config.yaml
activation: "quick_gelu"
norm_place: "pre"
lr_head: 0.00363
Each number is 128 + 32 x the weight over its row's rms, rounded and kept within 0 to 255. Layers, rows and columns count from 0. Numbers have three digits each. The size before them is the row's rms in percent of the matrix's.

# up: layer 9 MLP up, 1728x576, rms 0.0258, rows 1723-1727, columns 0-143
# down: layer 9 MLP down (transposed), 1728x576, rms 0.0226, rows 1723-1727, columns 0-143
up1723 106:116129164151130133125100063101145131179166101135106146097120076115122136177122092096112178093137150100135092099103104102110122163121190058129161182115116180111144114121122146100143121172100170122095175123113115079107188142203194120097079118073087122197183169144177111097123110141168122142106147159161149122087115108184148124143160144115139110106166123184113148116051098097150113156132153079121133110110133141142114163159137086113094
down1723 101:085101153101120123125155108130173062170144104165183104165117153160114118162051111059161132094096115114171107160179083130165087144140117125117160124089130176159109077113134096164136155108130129121132119162162118171141078165109105120088094182081151114176205213075131113209122119130132133097171122110145099101156121118127145159092173130135078073104076114088108158101129104195122134143120151172133138119153129113139122138112215105110179
up1724 102:106127122094138065169080170131126195192180160101071132137124113179156119128174153152085132080103168090096128188156167142083071113141193118129099116131123146158166172096159086124182133120113156154123164103138156153060104108150152095182095148119112117146115100181111211129164090166164136131110103079103099121188146110136096159189170139156126145141135098143100193171158107146108109118072168124085142142147158145156102161118143181092088
down1724 107:098214116148127119165107137159140204136111142139105121119057108073116150130141097127156076196116074127124117141154121097158124228131163095131135118159163044081192127135131156122150088150166102093133161118118159093111088119176101090178128114064129126139146144124139121147127184139113111099134123111110108163147138112108126123152073119122108134153105153118101112185156104198119180060132151174133065209082126119131117089129189096154110
up1725 099:126115125103070086196092184145146182134163135096190091104111077167235115132101154144137121084113111162156173114120107121130129117106090084152120116184113178183200142154084058133132151103136153127112160145174096125081145164155178092175151128108129093115244117091119109104154129116162177169147136125126148123109098118084144103172110146153124160164100127172132155063133122149102160205098121091149151146121171081180121104103143166101160
down1725 081:075120108110147155158110132106117078116098126177088152108105195139162188138102126122136180141200128114145116115107157116109153145144138109136138070085126117127059135139042069179165111119079101105140151094124132223127105156104173132149118079167121123101130125087097152121129160133130125212164067109092206127144163129161120142110069108114124131124105134106133081151116239126177137130112162119133156127115131154097188103137125129102093
up1726 107:140141168184125113140081132166091085154118171117126110163124115155133062083110188114141122117168119126156149115126193150154160183105123101157085177136177109126105142119118121144145088197127113192137104092156076105156146141113128066145107104028105108115181114139176085126178134173104113137154131156177164123167160098170075126111116128113153135132094098098062091106150122112165174121121083104114118103065124121130087113116139088130109
down1726 112:117118104110207069149209130100103111100172126146139182105093099198113158120136124123150140160091133161119043149117121091123108102154130080178114100120079120165141143078109145123117136097143173198139074120157174116105092125131185112159111161197114136182129184134093180124140125092164137118158133122121143081065130074140149095111117114161129134116086134089154120132025146091103097111170161110113100183146157098061145139119152112128139
up1727 094:131162107196093108126132101171161083171121223117081129169116138122128097151087178111195126114138165148169097119177120143109100129071177076127085118174183122163077104152092102117095144089133121179212112111156126126131129111099170131131138150149168107098105071119106107200120149131109098135084130142107080125128094104123116145142172181097139106115113143157089138106086141173172123148139145102128141108118157237139124172152162098122119
down1727 092:148137120126124138081146145140108111111156171121153102127146085110173096118133141115090112136100068132128130116131120134119127140133142098200146142129094148104096088140148119154102132145104111067068134112092126088171112172208129108144088114144125167176124101126159128095121154122131122120093169138171111072103109146179100107121092115136115164146166145059102124149124146113123129108179142128085069113132117090119172155109138131064148